python train.py --n_layer=15 --activation="tanh_gelu" --norm="layernorm" --norm_place="pre" --positions="learned" --attn_scale=0.177 --init="orth" --lr=0.00774 --warmup_steps=200 --decay_fraction=0.681 --doc_mask=true
Each number is 500 + 40 x the weight over its row's rms, rounded and kept within 0 to 999. Layers, rows and columns count from 0. Numbers have three digits each. The size before them is the row's rms in percent of the matrix's.

# layer 3 MLP up, 768x192, rms 0.184, rows 213-357, columns 0-95
087:494471554410484454499539544461524478532599413509507440406485534440523556521521544447505488448508463479474491529534525577504480546450455532563503456487508446487432477513530482466518494503490482551511519553492485508494498566453540569553525482527498501465493433467450495495442469549490525515
099:495495378482516458532481519469459545481508520538445504583494496502471482452548506429522521493464515504429451503553493513477523511516524469473562470593500533489468479468492497505543479489487456457523509472377499457553582531419522461441481405493497479472510574481491527513528499521535459455
116:531575514547442456559461465464598543505589469463555499498530531485470509495494492521468519377490484478487531565480569581538578513494565471494540513498477447496476501468495591503449543485476492501491467489536481453558519519542523585574450566458512492440512558501500504592547485463509503546
109:508508527453484538474464463507453580565530509567472534518452471510498468461540515476461495521510458504477451558527488450470432493494506478526501582490492550435459602498442484474437537417467593526490477520483516497436555508532550479465529456540561404447446450478500502497525456542521428488
101:491534500529528516500443532463470454492472582501508507464538489511539516555485502522428450495505481480547475381490507464526533563548515503435561453519435576473524554580502522343522488515488445450517469393495523583473518444495511494461455516546497507497472559527483533499538574521453471444
093:548433471495558539564540490494494484516504571514431515542500477435478455528459524496559486500506533536526532563507540436551500547507512529485480512459472511445527516424560522522515519530459458534523512442480562545464455472509504500491525424467593441525482544552501583519532540430516515524
102:545513552526450526503493469563543480453474497479590459566505542411485509550479447496457534510469549493543457485492516545552440512482440526561537501544494415539461460464526469476518613555513459486510503491470486523507490491492550466546468442561497537509551555532445574509500529491491483522
093:533506576517424521532462521494459448469430508448535505454523523372434493451473517472438447496457560495519420411543459531473504454496498492512498525514439504495501547514474444494526514498525496516506569440491518487464472476377565516557487456507526526500462486404455485418480501504584531546
097:507503486491514513550470573493530418512488434534576609484444551505499442492419448432447603484480506532494519494556532543514573491515463504478465582505564443555479435470481522503506544503527482461448504515454558487544492534542564488509473527505472480544464506505494467478492571485530476558
094:479452503472522427535513444509511554514510481481465497611508555481515499460515463508441457453507547497523502541471502465492520424543516424504483474516502438519473441502465464544509519564513497538473537536389491457426441451530579504477491472471470453438515508516450509508507492450529493557
099:554573556489531467475545446459518469563482485507439498554490486548486509517470506628501480538545540524523444464496507454550520543497496504454516487466479502456412522487530484512467430547480518508577606534530519449566520525508547492464508456461492500482559390411429461375470553469524537535
094:455486528464508548554519423514455505420479476488468497521506479450561553525529480549469506450538444451537524537458463553462547503578522440559519467511543491558514504558500511425584471482521542438525547492530511534522492496423488480447491478555488487466494496463521544542385488499539539492
087:489478488524420495518470610530521467475505535525432595524533458487529434438469549480538522526481555524562491569493476506554469502482532501503525417468454454562537501533547500519529528456458489474495429398515484497430511448555507489526504526503502500519468480516529485473491477524507452499
093:478480501538507529471514671520567562563472476454529489516565486498456486466503442476464445535537499491483475482547545488544500485479465545505584458492516486534444526535536509455482550470502461570423457511407504427472478483473500544561524467562500468483501532477462495515527509544502477490
097:509531575527507504527474462548421510494506472517583463447459524481538458517513497480438505514477539480524447518518478531485510517497465395498455470582606486514496419441437534573442473554438452504552494484493520503500444537541578543552510519476573460544516569502440470512502488463508469414
093:505503512510496515483470486520538425541545543527443491510470469495469452483486520487534572502528517552544514546525452557489511455508520477539570559451474535518467519484543474528525529477534426513439427468465501429408512507501518525477560408489545534550546509481501437504486543577499476544
109:503515584426528507463472505498535463504522532521490514493491471490608524471406451463401527486407506502459488537492456479570568438493547489478495486522523469514520586461525494463466520460420484481503452464479541514524460504468479548431501548559541545522498514574453526454536539427572459453
114:536486573431437482537560532532444502471552544515472464489462476459472501490450481547431478477506491500512460524595506404501473440526514498520475512573486441518510481500507541516482517445471435464461489524470549468534544485462464549571491445537467534416424416472471557493517533499543486494
098:482466494552551508483533478567524529477520453525557455520536484519601468566515498538442476454535519558478529496523561446456528559502546403433491506490475540508451512451534394472549425502547527512489501498511452504412446525548507505501446481537498515475543532482566451448486588482567462455
102:487559526507473456528501499547466520488453490549457513462570441511568463482427445491481515461415509549559510541530453447504547412535494505457456537474432455466492509497541457451569496556416480444477464437580539472461479445530508547427514434566534509472541516475481481496488476468542541514
091:571547539538481499533556494594505526455519568487524529527492512514560528488444463532480523511458505494466545500533522509489465455526542393479491485534500578554455485420503484539505454501488530462484447490470508568432531493491492490520544580504524405539571449460499438552521449439530541445
115:524482506520555526478506504535524436560440488513533520454499476513485443482516486532498451475506490454500525470429488477548582455490563572545538498476451516559429459443591514512464454499432481520544524445569523486546512484563577527502550472515540552549450467481495474428500538500513501464
101:485458460454495438510516549517529549530535511491492473529459506503479587532513471526522491585540465453484575453488490530537452534512580571491548471553535473560501475441566499526418463475443465468585510571522463536528506527592483472519486512503535496494511449457486467485520510419478524512
091:465471469490511453462474492493465493519511445514493465546476483477537560466510521531471541524425539500582601517519509452493454517482545517516515484484490540499432447435481473462542476512450495477487507463508534476498500504579451520494414560428433463513440576472479554501503555490545579502
095:565518555461546524580426468493495552469480470512482526514473497546574494496487513555462465493456427467411420522463517377500459462479504518454517460542463464477465473433503524559499513480484481484502466466511445485503482519547575493551439460495506509510572537529543515456528530522494514440
096:499564511502517617453534547488571454497536546507479454516532564500473560521531478454459395586417529482507537462537526531546540501513532540522493531556541542520502500493493530515510623471530524552480541506535497512399446453547460512514485493434578513455447605497480481527497550510508492512
109:441484619450530501383502530458519545505442505490496448494462453485461437487564507529441571556522489399499513533471468542504467507598539450524445489488585454463482528542495490539478535427532505530499512504453534450534504566382450469491517444496536489491524449526496497498427505547593458507
116:501537465555489498531519474529480592447482558379468514503469518460515514476554459431468535513451503514523563547524511483475502457476500475496503533495499530514486559529566583547438435494493426491526491492462497543431482553585500535550460467470482537488513450527466479547525465474552473463
100:526555453512543483506520499491506420517489453534490474558528522536492523469384486558573590498482491543545509534451523450486499501518522548506528452561561549550471457459506450460440537508491517492506453535561529528516490577499533462532489463553496493515481525469505501512607526523534512599
089:548518483418514489435554495538493531467535439541520527555490527518452458517537535488491462491456471515531535479503467570509514493458487471448459483462441535471503551542428541458446445544415584536453538619451527618483467504491547605526523453526482492516529425418473494487510492560555458484
103:524490480462457512495524456522438476460463549546501530463457509502487506523490497511456518562483453415493533500500460406447465508534504531527449466431519488444577476434521496467555479509485470521498532547481508479517467537465422491441477485486482572528524442530520483456504487461481539427
095:505471528540546530531459467546510548520470529505564453451466506524514413472479494488504479513424535540510515467521493496514503500549562520473511482515507501512504509507482530480518522445565537555488480398517509513554541493578462524547501487494572451450484570481534487492537539463509507430
117:478568524482475542539443509570506519543533523496571450454500529542477483498576456501481494501497480463536564447523510510512558561566509450498509582474502493470523531409587509463397522546466482485526495571514442502473462489472448472509506533438473489474529445495526532474476499587565495392
093:496453472432568550552539437511455584493523448412452437472534488505437479421535546482428471484582502542478611504520445443454550429446467493501445539465553499493500540560452464489540485506561467558581461522526522552506438498545538475525438521504539504449507465525501500478512483561541507449
099:461506524468530508507552516514552544556492492538482397529501440452501448455564419545507535522562448532460590575493490485509531469566460523474518493489463534487551531477525589427460467503494505480489457544525458496424513545558487559489448571542515535486514450530402500554486563493459542574
097:540493544521451448560467515494517529448491467489549442499503552524397465553473471519439501511521544406538535441502453438476470462501480505505449415564497483507460438465403385520540517509493490542472509478534459490404479490601558494524514527546482487514491507508510513523513520445501516524
104:551458470488526466473521558576536531473513410471524575499478529439462478528473592499431556581494421444497491482533521508449524504525457507487471556448498432540438498462447473468481531491495478494524511528493475516561497451532515443566493453474498528464556538557481541583516437480470463451
094:500544547469503513490480577498478525477553455431465501512542500515501535547480463523554524574491523459490584517551516494505466507517596540537526504514439457498499535571465507529495516451484488534451518506548436477422500500476478541499473448517525529434396529489493486520525457489463482543
100:525562454478548436474473510483476485478404532472565491509451445528456513509512508425503458455553585461543540573474502509512490501490490430505483578474458504537423515475444513466522457487579513404510540416456482466570397539486522513465459492560515466530497520481480537551534566490555444540
091:534498553517526503529444458498471547497523538545528482454470546483491370478403540486454461541487508508516512510509503526478534469508536496546569527522484423510484501434451414520474501483491458478514528532433493513371470530495471488540511484478520485520547538499435485491494430435567543496
093:452492580525573502486509458531525531485562535462495456495473547531437469543516513528455517513491581447427536440516569525508530468559477484466509514471454409405446477513489575442498489511483535499533517502554471519470466477497587507527558462502510488452575492471503502477554540465523468520
101:529484496416472366505496476525488480469556519528497524515485571444520536503478566456541530514480417516425515526508487458477495488525516466547488573519451580542443528526505557438439511577505522514551497513439474499502488433472521440487440477448494548535568425510494425514505514484505501511
109:513530511559509444515467438536489537528528506497484483551465429408515456502439492486462554525440477458529490507492523575515482492532585535424452540479490532524370488510494476506455444534503460494602511546486529412474524414472494485511478544488545533535549451521546526559505562506509509461
116:513448447436495506529530523476454528478540605513473508491441450504488457503468521535495460455500491503521502533517454507487461484507430469544500482574564455541416492491479480512544476513529560466458501465429575521495486491532462534531498595483472561517613542561506471473507509466519518550
087:448479498477511471492502504526460489456492500497496583539515487481517428494502494530500530459529525531507557529493523487523518468515462533462553516487514453532486408466473495506536478468467569576474454442511516472505472521473494536491531481543519495521436507531475466512447450475465435507
100:531421506455449500453538483554483513484505481490520475405513496514538468524555457549494517502530512545533529515530567536427550494520544535490526478464542522485533435464473472497486479506486534504513525470487525448510480550562518620473471488530461506510533562474489483550505510471512440490
072:547533504461454581456569537528553442531545508494480476533481451460491565496463456502477539511559528503485525506544499515527517567459513524534531513498546502518508475566503525502592506447528506515466466500440524447563478488491440487514533497456549535501528539422524535501444440547456496380
104:444532480459472478555528537476530469502553544542490493530487508521506524489470481484481483460444483520520462506481541506490465476543495536505468495513406488516420508467475403518515460484506563482494539579419466523554467559505543511533514476459489597525504470543550483453549476467555439493
097:441535536467477524530521491510479407491584481508519464567502457491484565500484458535453508505522504513473577458525512411574509503498484434533434548486535484568597458540524464522536546477507529436482455486501431505557507508530548553520527502601529493490433528507496490551521526487505566557
092:505539547447549487510518536537475499512455555517501538488516467399429453494517398549522480536480484512523556541536524502574488446491478444461515492560468525465519447515427504488502495417439497469491532467540468505550466518495580520523500506555440498527593451606503455510560578509523432498
099:490576507437480521431497509460502489544583510451519488529529515472537457493441479411551490515499437506527528534512539473535502487574499522510463406524486523443560488522482504449492570478468533478491477488532460541490516460542471605516436504478525509471501505496478537518446574598527432421
099:470540600473480451558491564532446503460521499550508470522488444435469500538529437555462594508530481485451558496450505480479498513508526591549512461508575541360475499522495510550423447495514528483500480504477512498467494409520428520486464500561559477529452433529534554504544505496572474546
103:528551497574468546514460618507520524437517527433470511468534538486458531472439549423472507459434519480453441502513528530533445493476511515521550423539463490487485542507489530434559421451500512561442527549575519494465575528501485515445527492533466445505546467492521511461522482531483579433
095:477512458477412497523545458475485485509562392442460525484467514511538517500551506491490507549528502549589540489480486485480456470529481460482523455504444521488475488523544449530538508491425474554454527490486530521415484477541487535495533548534537524548454439526520460381565496462493521522
096:548553409520424533580437484472475535469506509489447536500510466469605524432480483497455513451471465438509472504555507528520452490489459509466563474553506518456418491501483421526558438507512475468473496503474505501529485514556507552526553483515467516471484540563545531439507543487485487462
111:526489504490514420512563439492513500439510489399474501499542579405491542461471472536515511440520507514466503438563434469453454476532528503486528525512479471508493518475448512492508488526495556453486528533496472524461490431450410490574504481453528508500518465490514522501475523477526525510
095:444456475413513489577521488552535486525459454507525491468467532461484556485505538557514506487457524445478499517507505577493543562453489504508486539453458529462511486511493473530486527471414538494495498433458415540455393551486439506449478437541404562588502516487475489451446484498520473483
104:477480497401496517564423470480441435470484490485543507565481584493452501530446558449479512504516511517523471442513433424492487508504556468439524480573510532462547525474523568529524507497491500436496477530517498523520459427489520485531482503531441506495510508537542604488605488464495440524
101:493512492571473500442413500531522475582428442502482565554460580475535500458533465473515541559507500483495520454556480474570445434504489507523525566544469563485461433460542493546464513476453457485553517446466428519440479527439509444526542527496556473545512528545471456533523546449482495502
090:472509447441548498580524513508513543509565543465505450526452528476484550517499474518496484556455495500510596473493538487528510439565515527384497513440470446476523535480442534485527545566488527591583542584537473561487492475469577512433526501475538528521478484489479481500540471511491541569
096:477550484511527512526520474530527470525532450408508488530554452463523473486503396508500558496581467488422500468487534446570456495459509535483486513573532517510506469486442501418523428457427478465526538497517456505444455474565507538507468475567529540550520426479492510542549525529495530535
101:464488504412510542531530498559532559517516553502553547613401453487522487484487541511497519450452485540475513508494543535447551492424475483501559492531541505446470495470507543501485468524403510467452476484439526439449425525561485594425469461515426540563505477587521536493505531508556489445
096:541562500507521476493553456473509481426438469459502494480471514468418469493512517491560504499501527458487491440536487474500469474593557522497491484534454488454533470489508447521460528461489537457483496521464437509493499467532461600505496499525547447541556451508526470569526515509490402456
102:534586473560453478495468434499491559459515486459578497541465525536494505432453406573520537492475553514516507505530510491521546452517499432428502550512429465451523596479480536511493491552475527509578521564550488513470478436527532538535539500510552483501458497547484486430547572513522534435
099:455474487470468565450557514540519494507400531532558518532537518480555465528490496546553568534605500505518462539477540535524603537414431533540487477504533505523512534436535467458522559472424496516469561499566449484533505516544457531512530495467511487530513561479538580544480577475560505537
102:484508531561486486511500400532527472514512556579512437489444531496504478518498453470427509416538526529479533580511506497471426491529451477487467499485464533508560416497554563508550579486490596529461529510450562522475483497468513530534520488510557477510506474569538536556528498460507490568
098:494508510509454530505473493534494476519452495512524497490449477473519451526469543475484505560464461513522433483512528452567500506510444548543519504521578437470490508478551491490546491486539495530501424452499515405496483556542544490543516466560473513520484500524539493560458530529529470509
101:504445430501483490512506476522539481523480521549518491520512478468549549458468463488583511549521476473495494518493494551515476487525410496503502479454503447457525458474525529571542574436381529538519520428544416501497471480568531489501513499425472482524486490554423402453547518504521491483
100:463517560431516497458465480490509541507517486502478495494534489528550496527459438455394481477515493509464553553540494521445515422448544378488489473497522428522397513456486432504450490501468465494522481483459462523546497479471501527497470557504503538604527501420471532559489478475511450567
097:519486533489455443549546532448527513459518503510546436491537478470508506499430467508547554527470516536536509475477484412509549575523475566518559506526519534453475458453486489523564602505500514474529412480614488511447530484531515499570524489472471488508475514507516457552420431504529530560
123:498569481449594466542509545509505512486430556456529594586566507505507564588545425481533537518522460526468528495496519457466462569514575477504551591472492494481426549551478522514458447529486557541565482441548495498512472448391425514482484516514487489559506525383470484535509488457486498521
092:483516467529470560514497531498531587532539422498514515529503534423470443597546409466501458510460602517521533517507512455455549510513492502527483484459464546443494573526541573498458516536439474517487566423508489481518436459579467492495489525528471441456450467501517507561513573529483541511
108:440480540454509545487517484537445473508508570513538488551498502503447517567492475481524472506552564471464554528386525467516536528458460440455453470460614500469461529531469455422435462441469521556469432511495516538478476436487583547456486467483493435508527462545484525510553546574480498514
099:561584518522527536510550435467521467527571508531522446450522522535435472466523489498473532530502408459543479484484475482573474467487453457493487526550516518507460451433531490484473533516540478514508543479396522500505421507445524495617432518485534493453540379489552483539526522554452433460
109:479489462575504512512430537508517514537466516452453555497525512559503564467479444562457537501502397463451526445605582471498450465528561485505545443558516436467523507494495577530466502450454464475502521503485568573552485462469498531554498450556499542484477550504501486430456499546553493508
105:523556430479498524517490405493486561504474492515556489434516555512517487525538478446445464473462537544503462519515521472490477520553490518486504503425478494502499522500479551388494503458552463455516488482463468511383499531494513551524449580563458485507467460493493477537551482429538529465
090:504465462525442368462489554509524477497520477539528535475497475556479549502541420483490524496517433499518508515528534428478509426457547462449493481516523479437514445419435457517500509480482438518442438427473523498597524496573497568484504528533531496486533513414488555525501498561483429515
108:532507400478511488486450456514484521473480449503520413489514616510522582496487552461484542520524463424537570523535460426428520434536509522410507455524510509515527433499484493487533418507555481555479564545463499507448499468521472461531489599508488452471456471569504553541561493442484536496
110:517494447482457482449487478542417487455476496454495435465521498436522445486495495601459473455439601504604570497504498528527578499467468498520520510481495475523461583545463532426581470414523498510481468517442553524497445460477535512509534512484577470467526509471436553457464500578566437499
087:493549489543490595492527484503561584491544504476509480518536566546602447523474510512504543511492529539518538475420515467497480562557548540470504472570562459511500492488555464539542484503502529477498456453504476504531428458549452495572513528552477473553521447483474497497563450405588486507
079:542471457525565524513492503520460541471470489521503477511555437418521528496509365492534509525509405427476554475535479517549473502512499502528539441546535550565527529548500493510514508513505511528464465475458527450553510523513524511522478508489567466481538516438490527488573566481450473475
092:519574511436407482536479498431478506517524505489483522567614523526546478521435510531506457426597458544561454523494518503516499488540536427506457505499510511478505524476428572595456492535504543500507485485545481453463518577500497513468449504547529455515526468443463534538500505532428426527
098:493508483515496529436497497482394529548472543497435498524542470426486509465487505544473517531478581522481557529538507446479529450510449469444486550477520550463545468427536407526440497446483576488450517492547446529531432432553527447532444476455557482519394524501505441509542543459481512519
103:455524488521538470475454570511477551502495525473522447519416549512425526528498476580566506489490454450463511439474501555490466449525601455465474525529509453495469496511487486505508500507519521441531557514519457430516587459456483502505523499568538497516477541467521576519404523565525455429
102:465463475522481466537498474604454555507459533537512492485522527493453501505513444522494452546496486538493496507466458480489581497479537498406493471531476483477444487521494577501559472473429404477478600513525485557513515447553513568491432550491464490472500548511518463476456520545548485496
090:444475498473538504554498510533524465516532507450467537551558552584548494471415469578517560499503484529505510482493505492592538510544538575551535463519515585534430492507486486593459551470503523495497483537466511603493531560553521438538482412503462508539586410459538572482527487462518497467
105:499402436527456482450557572533465468529516456486507553579429549481477474558535432437533521500496524505530600452553495484480506465503485517443511535452519503383491485482555490452442453461484464508538446493580491483454498515481433517434452544532559438499517439488559465461572478518527518568
084:481531524528551487532442591540487459543476514487467487475500429471547434565500503461479504501565510533499507614482515496563557474508557514476514473513465538485470556478546554429385451445443474572492515487496516532398517456417488509528450540483567574488515421491496446498547434450464532522
103:494505468540582563498518483473521451487528527506528551548488411503502507493566400415470456504474503456435529499468501461513559484465537467513533472562427581498487483496494510521476460463507461466531547495464518485467495498499509501465562568443521403488527506513496561546515486447470528532
091:487520442466546482464524503540600521508513410540501536547488434487479500499466412518458522527476474456568466501534434479493457472449534493522478537468532470505555532489475411525493529453457499422599505493586527559447495463536555448518440517459574543523535481485440503513495549485504509463
117:476569501485482527535543531477412531501630476518398466488486548482508489478524459503512526488510513472504521528480534451471468488477493487461511480498465576458526510489492575466474482515455459482517521479526508583522473515501520498532464565539461455442557417549499464556443561473533512513
090:491474497513497584518513482581581467458490543484478535503515456477472499434424526530527469434496490493526499459476542498515475468514554510515506452458553496508524498465576543509449487517522456542526425428557531457477502496519502519460609446490498448460438523449501483475510477464493413548
100:516460531468475493533531441506484553613452493505549486489535534449571449500446475579522469496525513511495520480577501492502391524495491532477443536552470483508542483491524467493478533511476542530499519429486472469507521473503508492570531418454502485519549478529501506451519510475495421535
092:521538468514502518592498450558474502427553518479501475524492459539441565521450441509537497460535483464480436438492488434545417461479574507488528450517564545458501513512550484488507505499541478511446479489538572465440448540495429429514494477481448480551474504475579549488533486487516375386
086:432528512443506563537518494479556417505526520513492460489483525429519511505528511505521548446511458537502551457512527459521554464527524500443516567523519615484470486420580432515521513474484519485542496460568612499597430463521482562509560516504482599524508530482573505492499485545541518453
103:414475498447500514534469480540500528416530446498489470574442587608480500548451465523439544486464511548514479501432485488471534560554527512491527523498542495438561560519454493512534513469390448569598588501491511476509458530515513485540496466423533502508533535560521515444494511521501556546
113:514550497525468457489463450474440513435501469470510547488551473527524476532475499536493581443436554495508490504539478437522430575508508495463512523516518430486511512502451510460515432487535537484517502559476460484528528459549447494590548487478506563544473507469569502456569430471512481539
094:537541521531444542542515564526602506447480561483474482515574477499507523563573528495495461529528512442448453487540488529507499609468536494518540525474500394476471469478513494559513562525442551462529514529483545508432532446505490468459536504499516474531524384526446553563464525512519459522
092:518488405539470448490443466515442491421472548466566468527544558516520587466493444411501433444522489491493430445509563458456490511492506453515508533476483468488496537524496563524508545562517544456438467448412537465476527489525447585538537561501488561503447446411514587523579469465486539469
103:464547502453462511501564437398550538523423536481523508502521547476542439519526496517482494450537537469476536455472465467511463513498464470451527471410487477454506533452416433530465485465582519541479508433556556484510506475427517531434532511562428490537491492517487467549520462544501497528
104:449492512487515552480535494537500499500521537508542520481507517466476475510597425485477496493527549471406570449511513473481521463536472559488467545491442460512467507475451555427435569541444536473536491445475467455526508486535509520513490513496476514475561503537482520558591444523580489532
108:510417499473482567521491586475503548563527564573519484400541477469556493527525530521444496556515444463500495500480492478445461520460436530491484544378564548496517485457452552530447502517475539493532514557513498469495539466482451556539490527499467463490467551560501474453510529551543526442
095:512486426489532491469565511516566484557485465553533507566569495480536460427436481489472513454494577446615469516477515485534514501550559457522508441516450539536464491488445506490503481499548525441455466467516485495435531531564542492543480528515467509458503458538416432540472589533546459546
095:479439574528481464528501451447522504468472509523503577508483500553408455470461520481529513485451491531478545507401471462491454456568496547534487546609443594468536459488470497457571449428516569542509476507445528498541584474570434511475465468529506504490552451509503562485513489533497474532
085:469511582422496531529533484485477509488537439462564487484594519463494482485490405525441450539559487531457525553485524497566536517513425406470496476556430531560493434469495549541589502490540450543471488484521511474488508540490482522538584505533485523545438533496504489551485535492528491490
094:500543501539426480498455533554539507530508448496505476614469492526472454492497458492475546448521506432543538497511488522423566445547563503466546514530505481510526468541524510533589479481501545567533530518539480535513525524421505421507474522533555441538514493414420505533526538477612529536
100:440557562435495567541499506527466502517508447517529534461539511518485567451488549553450515503483493518510480565464440485493536512546481487422550515500480515469453432495466465514475493499472472448600498541414503517568538455463518508565417517479453532506522524474484545571535517464514409466
093:436470455513468486492431489519460494443426470514508516424574559495475499476512478521421490507465528530520581528512521518452547510561543505424501377571438503523544451483523471488446492522406521557478517565445504481455540450478472531513469494507502486455478505519504542552564547555530525423
084:549460487539494558487453466434487503500539505504478525549531504460493520430481469516524501508521503510417464435519477475512454514512545527526534477484505544503544528434562532520505566412563544507494460515501538515495461429516446527532570579542525492469437536529534470447442483465456429558
095:494539543387504501577515469510460540506472475540500502477453483508490506454441569446546514484386441498472562501537462450436536495520580490503520494554517477557489468455493534494499492545525521465470499468530520437489508472563473516406465471507491473527493511527557456466486507510495528472
094:516516510432550476478490511470591472540509436528456477586496503507533481542466489454544488473557435448487477510492492491534534517499476476487407438563544529473543508497530469527540455482491466479457441519573435577475511522518566537607462551488473393529524465525575516563486619457520511463
103:546461511521507589545491481469489450411492498576596532469503539501518541526485500496447498497496456469534405479462517463480548494492477467430474431436424459510563507511433510526613429430523499553496496449494485527539468507609512480552530476512466540455470481515462534447523488497461537444
084:481521556503496526487505509486499495592452538513557539474492506471463525510480432498495510507433516542407495544526521461496438451470455515537519519582466487470486529509509508428440494474511546550488430510482485520452452448517440530492465506481495452536526585467512465538526511551491493574
093:538592467476504495507513509423480459502501460507442478424499480485537495517486518478418558571472539507525517487521529550544561469471424463437515530467489563492537523447496569562521461489464455567558476473462445530502457486456519573518456482471555448535542541475540362485498484508536464501
100:416508527426460476557462503480552527497469476510520469526447473385503486475441486455585580533509455539463497497501549461450502510511482524513464571551514551510576565505549517477537471492539470450450493486560485434470514499595528508545468493562523498515511479529521452544486477539522526525
101:500539435416526478521525534453416502429518517537548485464476454490425531567485540446502420530491463512509556521484484487521622418509453505477472508440504513480510508513491475530475506501478518546551531435460431469504514510504549481447497516534637587494538519474496465511440450530516476424
090:459492471438424443473498493464498536511499465553535503562485553411516524520529485501520559493454545473456573468475562529577474440475500418537444501573514463476502503481491496465516538452441467504526515474471458575518571475554499518482509514497590480561479500524453484493561558522519473483
108:497533553508482503443484478493431485478485481482489459506564571521468468536506517477478494492507454543495424541467560481464494469495471473456454407515494493522542493430530575524571515566507498426522507523464558462575528539508464531460444556533563555490566553478543484495442455429525513480
096:553488489548449483567468500494495523534511480563458476531531504551488457501476515474486487557502540515474520494518475440514551546503478422405507524519505449435501531491408533540469547453466432552560542504513503503417519479487513487547452504473509541509487515573502436524485509467574474519
092:489485531492469533584452506506494532450441555481549475518497521483537430510465552582465532446532431467518537469506532433485541513511506526429485471423528462469524448470448535491430458497426515448592484557488524465434488490484491435479497458549508539511506493498497605491502481499509494471
087:533534497479442513451475443488556474468478464514461484474446515530579521476432497521514503551485502514512498499531485494575512598471469519494578435514565484508529445497491519534504488539530496491569475498518506483496470500508505412530516476507495536449512503467556541538459513469598463553
108:488503519447438488460461484492521576501508462479528415474480528517599507459445432474509480500481445512491505495516458463507496488509570470470495520490527455570521528493500503450446487399544463476473476448522490519470583529494488548492527523477519517506503523500495490546568502440563413457
092:526480510408499533435493472581513542495562540472513517547517528504442505526498476540558475501507499489475540488500482503465505506502519497504461403538576542530531450488535459465474475472419524463417512577415477544461521503488575525423464507540533538515483523506498445480488516545518477499
084:549606573468477560578516471548446517446506514466469467468483452480519581533541502526479518514480454510542465479486527576507471534552554455492517447538500472486501461444406523518514556469451512466485512517497528499559487516495533506499471516396508512537505451509453565584452544490537502470
086:524420555486522507530448537521500506505456460497534447604602531495451484521480513491533535504502469495424571567488546523556494492520558567547475448479528508528493447428462482529547586479520553524531534553506514568495458451431510464472505570518565507518452517458522496540472464494503487515
099:504463524466519485538508472441515503479583543545564515516555479452544533537423459564490567524523499496524443535479542540534501472463538531509518433496528499445416474551492472452462544565471533493513471498476410470429543513572561448544451480513485464524520479584532580593509546507434481536
104:557582569465537467541465524541448472569520518544458421505464561475466416514483522451517509486501506466471528520425460491457506455458525478416488474490506422511487571494521554494541488498462484449455516499567494534468469558547562481495450474485525528541522549562463504600513475521584475551
090:463535459462563485421525459533591445468512518517483499475547580529499473524513525494534502477518516482458551492488482535529448475507539475624520513462513500505532521502519463461495501492398539516604517449510521533500489477509533384525510518507464492483469525520529480480429497527563462526
094:508490440447515484430455504527502566495554530537515492535509486470522522480521550487530511468489456562558515492508548508495425535450436513457561472442449519468517491512495540487500505446470512516525478580438507534487481461505552480468536504519506597503502522480426466526485451583548550547
108:574493517504584481579558499600488456487577509494487511453519587458476516559556475556539519466487396510536509556488480467443521410464503487524576610461552549464499589461446533460535504471548490472499487448501487549469477515483520442483500482480464521529538544510497517505536560510444444491
093:502479511429511494511452495511470515484534442475462382513447489418487476461463471485566492432543509535461576506459502417514521528489450538501522471476475572569498540493530560475515500471478591454534466556460547509569530505547451490519559557553511490478469481471497566531477557442437501469
096:488523489515454452524545480559565462491493470543467511436502537394507474535474458437491450518461504490511543499553488531500502477551527451511559489570508534566471486408438492457453498521486420492421503447545479495443442516506517472496491490497497467503431468524600534541467510462526478457
100:484513515492486509489501508555497528417538496465570454429521537501500518575422466528524528525561424441571529449532491468566559469487525402485540495458559530542464508517454489522545446473444469501569480480477576527528560465492500454561446553486477446508549460465515528517474515485540484464
115:516436550541488439454524446458560512507500469539499537531440504398536486533501561461488504511482497488468533498529542462540478461527526554448481447498485527599535489512444518488501527452482558526504570498479530559470470446464502467511432496528501542481481477559486541503469533510506540556
093:471505386470490522492484525561444508489440499459524532561513491501520442438514490476553466554528556502503481536486470486488484446517436493529503520496473461390527537501460567538524463472484561469530522512524482449586529504526531522465476510474504551450532551568524464473468445504512484500
097:525550468412488504479481497450531545559495552549526506500487440571500555532457602448544500504547584477558507505505512479461469581500520406503494501506469485422484489494451497548532547437469431470560419460421473513504495537474526476496567516549489526481479465514475483503540499502528441490
081:560523483498515493571519475445489530521567513459497443458503503514498542468507539438552514520525513507521491513476449479478470489523472490454488509510559546512504435493521469489521563499486522517502429479520451514417423429448458524498523509484390562526560482519509499535499439569550570476
086:529561474466510431496505486512542522462486521460505506496512537479503535518541494490527553498440461533461429485529444527517539512513574591442474462536387600504492483522475488518522454544513420485447547490498525490439503479538479523522436454448484518521455460474513469518517555465402522434
100:451444469542503547496503531564494501538486456539551518523509559472533522561526458450467473488516505464495544550537519549485517494560550551502552540538507492564545495479428529446532455469496467464531492536537517516477523579484471529480493542521524467542531443487542505520577449536594532466
100:436457443459496563475551525486526528466539490480516420532490508467503507536499540486494498522495455456505505444526463513483524524482474492561441464516566546564518540447449535497581578514482552453488498555454524551537522511489553465491452530481517500503460451510475510565567499521605504520
095:481489435479504477472518578439528505454488507455579478587434591494568508484487514511442482507487529580507562459501531464539439505490527610499544465475484457446497456480501535464525533469527505542525490515535519492521419499412473510508493543477534496512516521465470543502579472524591453475
105:475557532518490483513525488464500537501508481514536521491399573422496464503462560485467457543494483498498454427485552449517467487513480467420458438487477467533471478429420443543489477479451541565559542483493475505544488494518465448520531460489540515488545465480483473483532527485480455527
103:525537520492453455506526450502458462432484562514472459409553558449506458502554460522494476496598565508529502479559418491466481506505506469526534553486433482531468499540512578466482449541610556542463545535463534522499471460505523500507538522537545438425492487471477525465512481513533442429
102:534453509521468513457477495398468444514460536501489536489483543509566510498473508509496552483520446402526497505522560413587459531493531540410548545495503480539495521514493539494510548487449434458494526446479514531549571495549514495484533536490515512478537484541477541468467575552505512488
098:471537519446513400418520476448559481483496455447422550425409540450438526489443552529494447504432453475491468538483474535490511526510448497527474582452486536523453509451534489425493512461442487491469525505504539464457504447522471511517527494485503535557504476458487458443517524528511511527